Weights of a small transformer language model.
Training: a variant of Muon for these matrices, 112M tokens, 7435 steps.
Each number is 128 + 32 x the weight over its row's rms, rounded and kept within 0 to 255. Layers, rows and columns count from 0. The size above them is the row's rms in percent of the matrix's.

# layer 4 MLP gate, 256x128, rms 0.349, rows 0-53, columns 0-127
size [102 102 102 108  94  94 108  97  99  97  94  97 105  98  96 105  93  97 102 107 104  92 104 104  96 102 102 101  95 106  99  96 100 101 101 104  99  97 101 105 105  94 101 105  94 105  94  91  99 102 102 110 101  99]
[[ 95 138 132 162  85 124  41 110 121  45  92 130 155 139 162  76 134 144 108 117 152  50 114 182 118 126 104 150 106 149 167 108 104 137 195 144 108 137 140  79  95 111  94 133 155 170  87 135 107 182  94  99  78  82 150 124 151  77 169 129 135 176 102 148 124 107  89  89  87 130 158 166 119 145 165 115 109 139 105 149 128 195 194 137 144 127 143 135  83 120  58 111 171 144 132 138 131 149 152 123 128  97 150 153 116 132 126 148  93 163 157 101 115  99 103 164  74 201 121 134 132 127  82 159 147  78 142 177]
 [172  93 118 127 119 107 140 119  89  72 135 126 109 219 103 174  71  77  77 158 124 174 122 131 141 145 135 161 143 221 111 128 113 123 154  86 175 166  61 180 150 106 134 155 130  95 154 179 130 105 162 100 125 111 185 136 198  94 123 137 131 143 125 127 168 130 114  87  90  91 111  95 117 112 172 116 109 133 139  97 110 122 172 141 100 121  87 104 103 146 160 167  80  37 166 153 159 101 141 157 158 118 108 119 125  84 152 133 145 115 120 198  71 102 155 127 113 152 146 109 128 101 138 116  84 126 105  89]
 [ 85 113 114 145  88  65 149 166 133 100 169 174  83  71 155 114 146 182 139 162 123 114  87 160 141  59 103 170 110 166 198 123 104 137 172  90 149  97 152 121 140 120 177 104 118 112 132 164 122 167 176 144  99 175 131  81 145 134 129  79 134 100 107 142  79  83 131 120  96 163 140  88 125 175 140 193 133 125 185 124  97  62 105 122  57 148 133 116  72 137 110 180  96  48 168  91  95 135 136 163 120 126 128 114 113 116 135 134 119 180 110 158 128 160 111  96 149 104 120 106 120 146 168 141 183 125 145  96]
 [122 138 136  85 140 115 184 114 132 155 117 104 144 103  90 141  83 214 131 144 133 138 137 169 148 174 127 165 145 131 123 108 157 135  95 121 160 129  87 124  92 124  93 105 114 136  73 127 177 119 134 106 113  36 118 121 198 101 134 143 170 145 176 154 124 112 101 146 143 150 169 141 157 183 156  99 104 104 197  96 196 102 111 122 104 110 174  87 135 124 146  86 183 126 158 158 143 111 152 116 125 176 164 156 117 129  50  46 157 114 130 134 167 142  98 115  88  82  44 163 138 133 107 109 111 164 138  94]
 [ 62  91 210 100 103 113 135 128  58 107 150 112 152  83  98 124 125 100 117 134 120 116  71 163  80 159 126 101 123 116 130 140 101 151 156 139 129  86 136  63 129 102 102 147 118 115 146 122 116 198 133 127  60 169 187  66 180 102 133 122 123 129  92 121 136 161 122 156 123 138 114 132  77 135 102 127 130 172  90 135 116 139  87 137 116 100 149 158 161 183 130 134 171 139 151 108  89  66 161 166 163 121 156 167 148 142 164 106 200 100 136 163 131 110 135 149 201 174 128 125 163 111  66 115 159  54 135 168]
 [135 147  99 102 234 142 146 123 180 150 108 107 147 175 158 140 172 108 133 132 121 161 108 170 107 162 133  67 153 147  87 114  84  91 152 159 147 132 103 115 108 129 102 100 150 168 182 123 139 127 137 114 130 135 173 129 119  91 108 134 124  74 120  73 127 190 110 160 179 142  56 116 103 117 119  96  80 143 101  86 175 157 131 122 106 165 196 138 132 115  58 130 164 146 125 172 180  92  79  91 114 130 101  83 114 142  97 109 163 165  56 156 126 133 178 125  80 172 140  78 153  97 159 128 147 100 141 120]
 [135 153 116 117 132 128 153  84 150 145 179 106 145 178 119 110 119 137  98 185  98  90 155  99 154 124 159 123 123 130 128 122 134 126 131  90 137 142  75 161 175 122 165 143 143 101  96 177  94 108  95  92  97 210 172 133 131 111 118 110 142 126 103 145 120 198 144 120 159 138 119 126 156 169 137 158 187 158 133 101  97 135  85  67 143 191 161  93 100 132  91 113 132 121 160 173  66  81 110  78  79 155 106 234 147 100  27 162 140 126 127 132 131  90 150 158 165 104 138 120 120 159 137 124 138 181 135  81]
 [152 101 157 117 111 212 103 156  78  85 139 107 134 183 130 120 178  86 109 181 182 139  98 115 104 139 111 139  99 104  92 109 119 137 177 154 162  89 104  84 136 174 120 145 108  79 119 179 126 143  77 126 179  69  89  93  68 123 124 113  94 145 142 141 149 100  69 205 139 129 111  95 115 229  91  99 148  87 184 125 124  91  68 168 124 189 116 105  76 156 131 143 157 161 132 121 128 122 144  86 179 176 134 166 124 159 132 148 123 162 149 113 150 123 119 152 119 125 116 107 144 151 111 137 126 122 119 160]
 [134  98 150  83 165 165 187 149  83 127 182 121  77 109 145  98 115 123 141 137 169 174 125 109 122 155 138 122 120 145 105 170 137 123  95  98 134 144 160 105 150 113 203 104 149 113  92 140 151 155 181 132 139 135  37 150 105  71 180  72 217 120  84 163 102 148  77 176 130 114 150 143  98 156 114 160 121 159 144 167  90 110 154 100 124 103 129  86 100 109 141 101 168 162 119 135 191 159 139 143 126 163  95 125 168 133 131  68  83 135 156 118 119 135  81  82 121 125 177 127 154 136  86 127 195 113 120  67]
 [123 125 139  96  64  68 100 152 122 105 179 102 144  74 137 167 147 103 110 182 119 114  83 141  82 162 123  92 166 115 131 152 121 100 152 163 123 146 139  79  93 135 163 124  56 128  46 124 132 113 161 189 148 176 138 157  98 177 108 123 149 136 126 115 146 113  45 115 125 124 134 172 113 123  80 172 139 123 177 142 152  87 133 159  94  93 120  87 132 173  95 122 107 167 130 122 118 166 146 170 167 116 106 107  97  72  75 143  91 146 180  88 125 114 136 131 123 134  78  58  76 161 145 145 164 174 160 147]
 [101 167 129 145 145 102 108 194 150 139 106 135  85 110 133 150 124 101 113  92 194 116 108 126 134 144 196 116 129  77 137 166 171 147 102 139 102 160 129 128 117 150 152  79  48 122 117 142 129 139 119 192 119 133  93 151 138  86  96 166 132 160  77 116  81 152  79 109 157  99 165 152 140 109 198  94  90 120 145 111  91  72  77 130 107 157 137 103 103 110 153 126 105 142 139 184 162 121  91 103  99 104 162 128 120 151  68 156 183 201 162 204  90 126 138  64 115 139 160 142  89 114 151  92 128 146 179  97]
 [184 166 172 130 116 148 114 129 111 111  92 141 196 171 119 119 150 152 124 153  84  93 139 142 129  90 143 142  83 121 149 107 112  93 100 126  55 137  73 101 114 122 153 160 140 166 154 176  87 152 121 126 142 100 167 135 150 111 124 127 167  55 147 174 145 158 158 103 145 132  95  86 113 194 145  98 154 167 137 106 168  90 155 167 113 134 186 158  98 125  99  72 131 116 124 134 144  69 139 118 140 158 113 120 139  63  83  82 133  87 169 154  64 180 112 112  90 181  79 132 105 148 169  99 156  79  73 168]
 [140 169 103 113 128 151 103  61 126 107 125  59 133 148  67 162 115 147 120 135 101 169 134 102 106 152 175 125 122 145 111 148 123  91 173  63 109 122  89 109 107  96  85 129 155 147 226 110 174 128 155 208 110 144 157 151 131 133 116 110 167 108 143  98 200 101 107 209  73 161 152  72 145 128 144 145 141 172 150  54 194 149 163 169  89 147 143 103 103 116 103 120 167 134 129 108 110 164  90 150 120 148 152 125 141  95 131 102 146 139 152 123 115 110 101  85 118 145 166 164 183 145  81  99  96 129 121 116]
 [144 107 117 115 107 146  67 155 125 103 110 113 156 136  75 146 132 146 118  73 109 152 157  88 122 197 179 125 143 130 140  91 169 167 184 130 121 101 164  77  99 120  77 135 145  98 148 185 105 105 124 119 114 149 132 152 142 172  76 131 110 120 102 106 189 108 151 176  89 112  92 151 203 133  90 132 187 110 188 108 104  63 129 165  73  75 126 142  60 127 126  85 136 112 108 179 108 136 103  88 174 119 157 134 102 133 138  58 181 140 118 179 128 133  86 141 170 166 118 118 147 161 143 105 119  84  87 114]
 [ 91  93  94 147 120 143  91 143 166 135 113 115 119 111  97  79 117 130 133  99 139 150 149 142 135 152  95 165  86 192 106 143 104 170 111 189 124 146 125 118 101  82 149 104 149 158 125 133 104 145 151 120  79  77 125 188 123 138 163  91 113 101 181 117 117 124 157  79 130 104 109 187 106 198 133 115 125 144  70  68  96 135 156 115 177 162 151 146 149 152 138 137 211  88 100  63 131 109 174 100 161 131 172 161  89 207  92  70 114 170 151 178 126  70 128 130 101 172  90  83 109 145 148 161 107 130 114 118]
 [188 180  99 173 117 113 124  97 146 148  98 122 226 137 136 172 123 141 138 129 122 122 124 114  78 146 147 118 102 100 137 115 123 111 138 119 115 158 113 158  79 132  89 101 110 154 132 146  76 176 205 116 123  88 167 172  54 113  96 134 121 135 158 131 197 116 163 167 122 100 128 156 142 191 166 164 153 127 133 203 162 119  93 110 100 147 140 114  67 117  91 139 129 165  86 115 125 147 135  92 189 123 130 107  90 148  68 140  95  74 136 157 125 100  99  96  73 147 150  70 122 121 168 101 118  77 139 176]
 [125  98 146 188 127 162 133 131 119 149 153 103 128  98 115 184 155  82 134 130 115 142 130 145  81 137 116 138 134 134 121  99 152  90  43 116 157 109 109  55 100 130 119  67 147 162 148 133 114 144 216  94 112 142 134  99 171 112 146 121 129 151  79 140 146 115 142 164 175 155 132 104 154 138  83 127 106 153  87 105 113 134 184  80 145 161 112  90 161 137 214 169 113 142 162  93 116 115 116  59 217 163 109 148  71 149 155 154 169 121 131 145 125 159 137  65 121 141 140 152 145 161 159 139 169  97 194  88]
 [196 117  84 110 106 133  80 111 145 140 141 163 145 126 145 201  88 118 139 109 113 159 150 153 129 124 156 129 124 107 146 170 151 217 111 143 117 112 136  99 147 118 142 115 144 137 159 193 146 146 157 145  86 167  57 132  94  94  95 123 151 159 122  86 114 147 125  74 142 137 129 127 176 112 119 159  45  87  75 105 167 137 112 146 112  38 145 148 161 126 114 143 121 124 153 162 111 138 169 153  97  69  72 107 148 111  38 178 151 134 116 142 112 111 117 140 130 125 128 163 116 177 120 156 164  95 140  42]
 [ 96 138 119 148 185 127 155 104 100  94 136 156 157 138 150 153 140 163 105 134 109  85 157 118  95 107 116 134 128 143  52 128 109 156 148 154  72 132 113 103 157  83 107  78 118 140 174 135  79 133 138  71 128  78 158 159 143 164 148  29 159 169 132 132 103 113 169  96 152 167 162 134 159 112  98 165 127 135 158 156  99 102 157 216 109 162 114 146 109 141 126 111  97 138 118 129 152 140 115  82 148 154 150 150 128  89  94  98  99 128 162  96 153 151  42  91 145 103 154 160  93  66 105  91 152  97 178  44]
 [ 92 107 158 149 129 157 192 168 147 143 150 116 155 121 113 133  98 114 182 177 112 140  82 170 129 129 131 160 111 142 131  58 123 120 173  96 142 153 180 108 180 136 100 191 145 107  56 126 134 102 122 179  76 211 169 149 164 106 112 148 101 158  57 111  97 120 108 112 121 188  93  69  83 135 127  93 127 147 166 119 167 114 129 109 122 106 113 113 126 121  74 131 100  80 148 115 134 143 128 110 203 166 110  98  49 148 110 120  97  99 127 138 149 180 111 158 109 110 153 146 135 162 166 147  86 156  95  88]
 [120  83 165 146 137 147 117 165 166 170 108 157 142 102 101 139 142 137 131  63 199 133 119 178 138 102 138  77  99 134 142 136 146 176  97 148 130 154 127 145  77 177 126  26 115 110 112  99 111  90  80 120  78 130 140 187 146 110 243  99 136 137 124  77 128 176 143 132  94 105 146 136 114 100 153 203 121  90  52 103 142 110 111 120  76 128  95 134 139 141 100 103 110 114 140 142 146 148 130 109 151 114 113 101 158 112 128  96 122 141 196 141 145 180 145 124 130  92 107  61 152  63 145  99 109 125 142 114]
 [ 92 121 158 166 136 204 147 133 132  92 159 134  63  96  99 108 132 117 119 120 148 154 155 130  56 170 156  58 107 175 114 128 164 215  86 127  72 182 142 156 161 112 116 107 130 184 112 105  93 128 122 167 182 122 119 115 129 101 197 104  80  87 149 103 153  98 169 163 131 145 139 154  86 174 112 156 169 170  77 146 105 155 161 121 120 113 100 116 123 128  91 169 111 183 131 171 117 151  90 189 142 157 159 164 167 138 110 156 100 107 120 129 173 118 123 119 109 158 108 147 171  89 177 149 103 102 150 141]
 [167 170 133 131 125 126  94 147  83 139 149 103 103 149  95 156 113 151  93 123 114 137 124 116 131 134 134 158 155 128 135  71 126 174 100  75 209 127 155 119  68 159 138 130 138 112  95 178 171 123 101 122 122 116 150  92 119  98 142  69 142 188 139 174  95 114 143 147 160 102 126 160 116  87 162 193 100 162  92 109 132 106  66 110  37 126  81 161  97 134 128  82 142  93 150 170 158 118 122 117 166 122  72 109 142 199 131 106 142 133 145 152  70  96 114 168 141 170  77  82  88 184  91 190 151 132  96 138]
 [185 117 124 189 154 169 117 116 169 143 155 130 159  95 123 163  96 117 138 103 134 113 192 168 128 138 132 154  95  91 112 115 164  98  72 183 124  84  59 102  59 126  98  42 117 102 128 161 121 128 121  66 151 152 156  98 105 124  95 153 113 101 129 142 107 115 128  85 161 176 145 113 164 125 168 147 109 100  74  73  78 107 138 139 116 119 177 133 164 118 140 105 119 116 137 224  82 173 140 107  88 153 151 150 122 135 101 170 139 157 134 104 156 138 118 169 122 192 176 130 130 165 179 107 184 148 135 121]
 [122 124  88 151 101 150 147 156 130 119 125 103 150  91  99 106 163 133 117 141 125 127  92 129 120 139 111 111 121 145 115 178 125 136  72 167  78 103 134 117 125 122 136 180 143 149 141 131 193 169 151  50 102 160 148 120 151 124 112  77 141 127  78 143 201 189 128  69 162 170 161 138 151 148  53 138 117 144 165 144 197 114 145 154 137 178  45  61 174 173 127 116  92  69 131 139  74 136 169 167 163 107  33 159  86  97 153 131 144 123 170 131 126 151 106 151 101 138 123 151 139 118 168 117 139 124 109 105]
 [ 88 146 157  87 129  95 101 142 118  64 175 176  88 133 112 149  85 158 143 121  98  73 139 149 148 141 110  97 136 110  89  63 102 112 118  82 149 153 124 145 127  83  85 145 125  99  88 124 132  87 117 177 128 187 125 170 131 141  73 151 177  91 139 101 141 151 167 137 184 182 169 118 179 119 171 194  63 157 164 122 116 119 135 162 116 129 114 122 134 161 150 151 114 126 147 138 134 145 178 100 175 141 103  84 107 157  82  90 133 162 172 117  85 155 103 163  53 130  85 183 122  78 130 173 172 115 112  96]
 [164  98 100 117 158 176 163  68 166  85 106 125 144 123 101  83 143 113 100 133 139  90 190 182 190 108 172  93 147 115 140 136 137 128 111 113 117 154 141 106 121  87 107 157 181 169 163 129 107 177 130 106 107 104 135 151 104 104 157 131 121  96 182 153 182 146  92  57 142 133 179  76 125 134 131 144 149 123  58 159 146 121 187 182 131 112 142 209  98 125 185 113 175 153  92  93 135  88 122  92  91 154 148 104 184  90 144  83 142 178 172 127 120 133 103 139 150  85 149 103 162 136 169 127 136 168 101 100]
 [117 119 120 121 188 112 101 117  84 104  51 111 229  93  95 156  88 105 171 182 151 103 131 216  92 134 145 107 145 138 120 120 142 160 111  66  92 123 138 177 115 149 180 139 109  89 128 110 189 137 127 155 118 108 114 112  14 102 143  83 180 168 103 170 120  86 138 131 157 101  92 171 124 162 146 138 116 125 159 160 194  75 158 146 132 129 120 133 165 106 101 116 186  99 107 133 117 158 112 125 163 124 137 117 118  80 168 114 150 137 131 161  92 111 150 119 142  98 170 116 156 123 126  93 118 131 108 116]
 [115  47 156 148 136 143 128 181 120 107 145 120 108 158 103 130 135 151 125 116 188 190 182 171 143 115 151 122  94 104 107 132 123  89  69  61 112 138 137 110 150 105 104 108 113 144 174 141 128 131 147  57 109 130 118 106 158 120  86 134  91 135 105 134  85 128 126 104 113 228 161 147  68 159  82 153 136 156 117  82 122 115 137 171 128  86 155  69  93 143  85 170 105  77 106 187 166 120 164 138 124 154 134  76 106 137 142  70  98  78 146 148  91 125 139 105 147 111 143 140 173 164 173 136  74 168 175 138]
 [133 131 108  79 150 113  95 184 128 145 147  96  87 187 111 127 175 107 104  64 105  94 137 136 200 158 146 105 141  93 161 124 109 118 140 149  87 140  92 179 139 172  90 140 137 115 111 172 128 118 171 100  88 132 142 164 167  93 122 103 120 132 115 213 132 142  81 109 132 152 126 143 172 130 101 155 128  55 148 100 117  98 110  93  96  78 151 125 150 139  60 133 146  91  93 122 146 100  58 204 153 153 113  89 154 142  75  93 115 133 153 224  86 164 126 130 103 102 158 105 142 160 115 142  82 135 106 151]
 [ 83  92 151 127 160 135 119 172 141 106 107 165 175 133  33 127 112  97 165 124  97  90 126 159 168 135 130 148 175 200 150 166 101 113 140 101 142 154  96  85 101 154 102 141  88 187 110 140 135  81 134 101 126 124 177 160 131 107 151 160 101 138 133 123  77 128  95 120  84 112 126 106 166  96 138 125 124 145 137 145 173 141 123 149  75 119 156  92 113 154  73 165 143  96  27 117 116 172 138 139 144  76  78 187 155 124 140 148  96 133 107 111 146 114 134 155 128 145 103 170 103 103  90 220 150 136 133  51]
 [165 125  74 102 139 136  67  86 162 117 186 131 117 131 121 108 154 151 123  86 144 183 195 141 106 119  74  67 157 124 194 116  82 130 141   0 159 165 131 155 141 148 117  97 120 121 156 166 179  84 158 107 132  81 131  68 129 137 104 144 118 164 147 123  59 117 111 176 167 156  97 145  96 141  92 122 131 105 108  99 142 159 128 117 116  82 176 119 107 134 139 170 108 169 194 111 142 115 142 123 116 122 124 113 117 166 146 102 155  79 176 152 145 132 117  91 136  99 126 145 114 172 123 136 129 101 125  76]
 [ 89 159 106 112 138 124  62 126 173 178 130 161  70 124 145 133 184 104 136 144  82  95 106 168 149  86 187  88 134 198 130 147  91 171  73  38 122 125 135 153 151 131 112 168  75 152 184 160 141 108  95 104 122 117 180  98 123 141 109 117 119 171 135 152 172 114  41 146 133 113  75 112 114  77  98 106 126 104 165 110 153 179 146 133 116 151 105  86 102  85 165 130 115 132 153 123 161 113 150  97 110 135 130 122 144 141 135 156 124 178 169 111 169 170 110 105 178  89  86 116 136 160 145 165 173 167 138  92]
 [146 106 156 158 160  94 129  64 120 175 151 164  92  94 120 148  84  87 100 124  91  89 168 114  77 146 115 102 154 171  90 140 115  97 135 110  99 144 148 110 125 141 165 192  94 165 153 134 166 177 118 111 154 103 113 198  36 147 109 162 105 140 127  68 156 206 179 178  68 104  99 148 168 146 134 106 126 118 146 112 167 139 148 115 160 125 118 117  72 126 141  94 121 142 116 135 117 130 114 131 112 126 152 125  78 184 136 107 125 107 171 175  34 104 160  67 124 147 146 107 150 157 155  98  88 104 126 134]
 [171 166 167 132 171 210 120 102 122 187 129 122 192 159  99 141  97 106  92 198 123 107 114 182 125 125 114 157 110 107 148 128 115 116 106 145 112 137 121 140 180 129  84 121 119 162  82 166 120  81 134 113 179  93 135 139 144 139  97 147 167  86 183  91  97 147 111 117  96 154  98 142 133 168 131 109 133  86 100 113 113 129 113 139 184 140 145  53  99 127 120  85 117  85 146 114 126 145 155 132  84 118 142 153 117 110  50  93 140 138 116 159 145 125  43  90 151 120 168 103 150 115  98 116  56 182  60 187]
 [119 127 115 131 132 159 132 139 151 159 161 148 146 180 138 163 141 132 169 134 169 173 122 143 113 111  98 176 124 148  94 121  90 142 161 104 134 165 161 119 160  70 190  96 106 138  79 201  78 100 144  91  85 144 168  74 153  43 141 148 108 174 114  74 134 154 112 121 167 120  92 108 181  84 122  94 115 144 151 131 174  91  87 177 138 156 154 109  93  98  88 207 127  52  98 112 129 139 160 103 101 131  66 123 105  92 148 101 150  79 165 136 161 123 110  73 113 143 162 132 154  98 130 156 138  93 134 157]
 [133 127 152  45 167 124 155 136  93 142 148  91 154 108 100  84  79 145 155 176 137 128 122 174  63 116 160 131  93 145  67  83 125 139 119 201  79 200 153 111 171 147 119 176 152 204 125 147 159 145 149 107 125 110 127 165 118  63 115 117 107 121  81 102 169 176 117 209 119 139 130 128 144 136 144  98 133 104 101 129 125 170 117  96  54  99 173 141  86 143  87 125 155  87 105 158 100 156 118 139 122 149 133 166 172 117 130 105 115 123 138 153 127 121  94 101  98 122 180 136 214 132 160 151  97 153 105 122]
 [179  97 169 188  80 181 106 145 122  94  86  92 165 162  98 158 109  92 130 164 147  97  95 161 145 129 136 171  89 184 137 131 135 212  71 112  93  88 180 118 140 121  97 104 109 113  88 142 142 126 157 136 112 124 137 191 146 108 132 110 151  98  82 130 102 168 148 112 161  98 126 138 172 139  84 144 186  98 151  99  86 148  71 117  91 146 168 119 167 147 138 162 106  60 112 118  81 113 151 129  99 170 163 158  64 135 123 113 154 144 103 164 133 146  55  96 152 185 121 138 143  74 144 157 151 119 102 112]
 [114 143 132  95 134 133 118 114 171 166 124  97 136 113 106 136 146 169 160 150 143 121 145 125 154 168 136  62 154 179 139 169 101 202  74 107 138 119 113  67 128 117 102 149 155 148 211 110 126 134 140  91  91 142 152 115 108 163 142  78  85 115 161 139  88 121 169 148  69 133  65 151 175  82 104 166 164 109 139 103 107 122 106 118 169 147 168 146 199 173 103 146 136  96  85  76 109 164 125 177 141 163 163  67  97 113 133 110 104 108 168 147 112 114 118 140 124 150 131 106 121 189  58 158 111 100 102  47]
 [173 114 153 169 193 162  82  88  72 163 103 124 116 136 183 178 156 189  90 122 176  82 158 163 120 142 116 120 104 132 114  99 132  77 104  89  75 125 171 124 113 153 139  79 109  67 136 114 178  80 115 176  83  87 156 141 140 111 140 122 166 140 175 108 167 143 114 126  81 179 146 168 144 149 111 118 155 155 115 142  74 132 129  95 123 146 144 108 125 157 161 124 134 105  82 143 160  90 135 113 146  88 172 114  90 197  67 101 144 142  62  72 124 152 103  75 115 154 132 108 161 136 166 163 145  91 132 105]
 [173 147 140 148 181  92 136 215 175  92 124 100 171 140  82 155 111  87 162 120 162 141 114 142  86 135 130  75 125 133 131 149 126 153  84 152 170 134 146  96 161 141 119  73  93 130 125 133 108 131 110 139 143 138 111 189 102  93  77 105 117  86 114  87 110 113 161 188 106  88 119 124 132 140 137 141 185 154 141  94  99 134 107 169 130 131 136  76 144  94 164 144  87 101 130 173 116 106 147  61 129 173 171 107 182 193 146 133  60  82 105 130 171 116  59 110  65  57 120 105 111 108  97  91 137 116 127 105]
 [143 125  93 132 114 131 186 103 181 167 169 136  91 187 150 137 204 124 108 136 100 102 123 163 137 140 111  66 111 132 139 169 128  98 124 118 143  31 123 111 122 199 119 111 167  86 117  85  60 127 141 201 179 131 166 141 124 105 114  84 120 115 119  73 100 156 121 127 142 138 177 113 132 120 108 140 169 144 143 107 158 133 135 112 137 134 140 141 127 118 114 160 109  34  60 150 124  81 161  79 200 104 137 120 190 129 158 106 137 123 138 132 177 120 125 162 113 122  68 124 103  97 102 156 162 120 132  78]
 [120 134 112 109  81 122  76 132 107 140 192  91 112 120 119 139 109 203 143 147 191 145 121 106 146 122 119 105 101 111 167 112  81 119 130 194 163 141 177  79 170 112 171  91 155 169 181 153  96 111 113 126 149 151 161 154 123 125 130 112 160  72 166 121 121 128 117 116 123 120  88 111 138 174 142 160 134 142 160 143  92 101 138 173 125 105 130 112 105 114 132  77 159 169 114 178  86 101 182 122  95  96  75 128 106 203  85 187 161 117 183 142  68 140  64 160 146 176 133 153 109 141 121 141  95  62 126  66]
 [195 113 132 152 132  94 172 131 143  96  88 123 187  88 177  93 164  90 162 144 138 113 135 116 106 136 139  92 139 115 136 162 102 170 162 132  98  92 139 107 116 166 124 135 178  93  78 132 152 112 157 138 144 134  97 170 119 115  98 137  93 118 164 117 143 113 103 131 140 124  78 108 154  45 102 149 143 162 171 125 179 113 164  74  47 146 139 112 157  71 136 138 148  76 114 182 104 137 156 130 119 103 174  88 123 119 101 159 181 121 209  83 149 154  89  93 199 123 132 138 108 122 173 119 185 168  84  87]
 [ 98 163  99 127 109 118  85 100 119 128 123 147  87 165 170 121 135 127 156 147 149 115 189 165 134  87  95 137 146 156 110  95  66 193 105 127  86  84 113  90 109 160 135  96 159 124  92 120 102 111 108 137 178 111 166  76 164 129 124  99 149 150 123 129 160  47 106 117 205 131 153  70 146 146  75 141 167 146 154 141 162 127 137 160 137 116  98  95 112 137 104 105  74 140 136 130 103 191  95 104 159 151  91 110 106  81 129 159 102 105 187  78 160 200 148 120 178 138 159 169 135 157  76  97 189 133 126 185]
 [ 98  89 106 110  93 148 150 147 163 135 134 153  92 114 164 140  30 155 119 107 147 146 121 142 101  78 137 145 129 101 121 172  93  50 103  91 108 187 138 109  90 137 166 132 104 119 107 196 132 154 156 117 134 102 110 120 122 141 163 165 132 181 157 166  90 163  77  75 172 168 143 113  82 127 118 121 106 135  19 139 168 153 141 118  98 118 151 127 169 150  80 207 125  94  89 155 182 148 130 107 100 116 191 137 153 114  96 116 124 139 124 140 135 124 141 155  85 131 192 141 100 101 103 112 110 158 181 134]
 [148 179 121 156 164 138 138  73 174 173 133 109 123 107 114 153  88 128 143  65 101 112 142 125 132 142 173 145 123  76 111 125 124 172 166 109 149 107 137 132  97 156 125  79 125  81 129 128 158 111 131  53 143 101 181 155 145 151 114 123 126 142  97 155 126 145 150 151 181  51 118 146 147 115 114 126 167 183  94 133 166 108 125 149 141 163 167 162 111 182 189 130 109 164 109 132  92  86 135  75 148 120 191  99 125 121 107  39 169  91 121 135 159  69 106 129  68 139 132 183 160  67 120  93 160  79  87 166]
 [131 130 114 112 122 148 135 172 131 125 160 139 157 161 160 172 131  91  87 127  95 165 151 136 108 142 122 137 155  97  79 109  76 125 132 130 128 148 111  91 148 120 130 147 131 144 101 192 139 106 156 116 127 117 124 121  78 165 199 178 150  87 138 111 149 188 128 110 114 141 140 179 101  93 108 148 162 135 113 186 124 130 138  63 111 176 174  91 153 172 121 128 134  53 121 133 125  99 126  73 163 105 139 128 141 181  52 140 123  80 113 162 175  75  37 144 109 115 187 165  99 111 150  56  74 178 153 107]
 [ 71 151 143 102 103 111 199  69 113 116 193 197 146 121 106  85 115 138 176 168  61 163 128 142 126 113 109 139 177 140 140 149 109 150 128 119 145 116 109 114  62 194  66 109 136 173 105 169  94 136 146 140 168  67 101 139 133 168 211  69  91 110 173 126 154 129 130  97  86 120 165 127 151 145 139 106 129 180 135 109 121 132 104 141 112 127 143  98 128 124 138 105 172 148 134 177 140 127 125 134 163  97 108 151 141 106 139 149 131  76 116 121  87 129 117  72 108 203 168  78 171 108 106 112 154  98 101  70]
 [117  88 143 120 138 145  83 159 158 158 157 139  75  87 124 119 103 133  68  78 139 108 119 114 150 129  73 146 150 111 119 123 139 181 142 174 130 111 172  89 113 157  86 129 126 100 126 161 128 123 180  72 105 129 127 133 136 116 109 113 123 122  98 126  70  91  80 136  93 196 161 105  20 160 168  72 114 133 144 121 121 138 113 105 191 151 123 166 103 161  81 131  84 192 149 127  85 168 169 145  93 192 141 100 129 176 124 134  89 152 103 162  82 166 145 152 129 104 120  61 140 167 144 139 188 126 128 161]
 [127 119 110 120 143 207 122 133 126  90 131 109 114 132 108 129 119  98 194 139 152 118 157 178 139  89 118 126 118 141 100 108  79 153  98 144 116 135 116 164 112 150  85  88  88 112 112 155  39 176  85 146  78 161 171  42  79 165 142  88 129 154 144 145 173 128 106 120 167 153 141 137 118 143 209  97 111 138  97 118 180 127 114 184  89 157  98 128 135 149 184  79 102 131 154 143 165 129 108 147 152 115  99 108  98 108 126 110  92 169 142 152 154 112  71  59 209 201 122 154 120 121  90 124 145 137 133 128]
 [159 132 113  85 157 143 137 107 145 147 189 136  79 122 133 155 131 115  75  84 114  73 160 121 157 122 129 102 147 109 134 101 145  97 109 123 131 108 132 159  80  84 139 158 132 130  61 127 117  90 143 115  98 137 130 116  74 130 126  77  76 156 144 114 149 136 110 152 101 107 136 101 108  96 101 130 109 120  96 138  90 205 114 182 123  99 136 209  94 166  99 132 138 165 122 143 192  77 135  84 153 167 193 137 134 129 110 134  63 161 221 168  97 140  54 148 105  79 152 125 184 136 110 109 126 148 198 135]
 [158 172 163 153 153 167  62 103 160 117 166  89 129 117 106 196 148 132 110  74 146 133 174 178  71  86  63 142  92 156 171 113 153  89 140 135 139 126 129 138  91 142 172 116 107 186 154 135  86  90 166 148 117 132 124  99 139 124 142 166 115 136 104 133 148 179 175 134  94 144 109  90 122 167 146 165 164 120 134 104 130 142 152 120  95 161  40 155 140 209 118 116 143 158 139 100 112 135 158  94 135 105 137 103  30 120 125  48 133  99 142 137 100 125 119 194 101 119 132 136  89 122 121 141  68 162 144 113]
 [168 154  48 131 119 113 115 118 131 125 155 161 114 171  60 193 118 149 141 127 122  97 132 128 101 156 221 105 141 136 139 119 106 145 126 110 128 118  52 139 173  64  94  50 138 146 150 146 125 163 139 128 138 144 168 150  96 137  91 167  95 110 131  62 139 100 120 176 118 191 133 116 129 124  76 120 169 130  75 216 107 152 130 171 120 119 103 166 157 158 140  92 104 113  78 180 113 160  80 109 142 122  71 123 130  93 111 143 120 180 113 139 159 151 123 169 107 179  87 139 108 153 122 143 155 136 166 115]]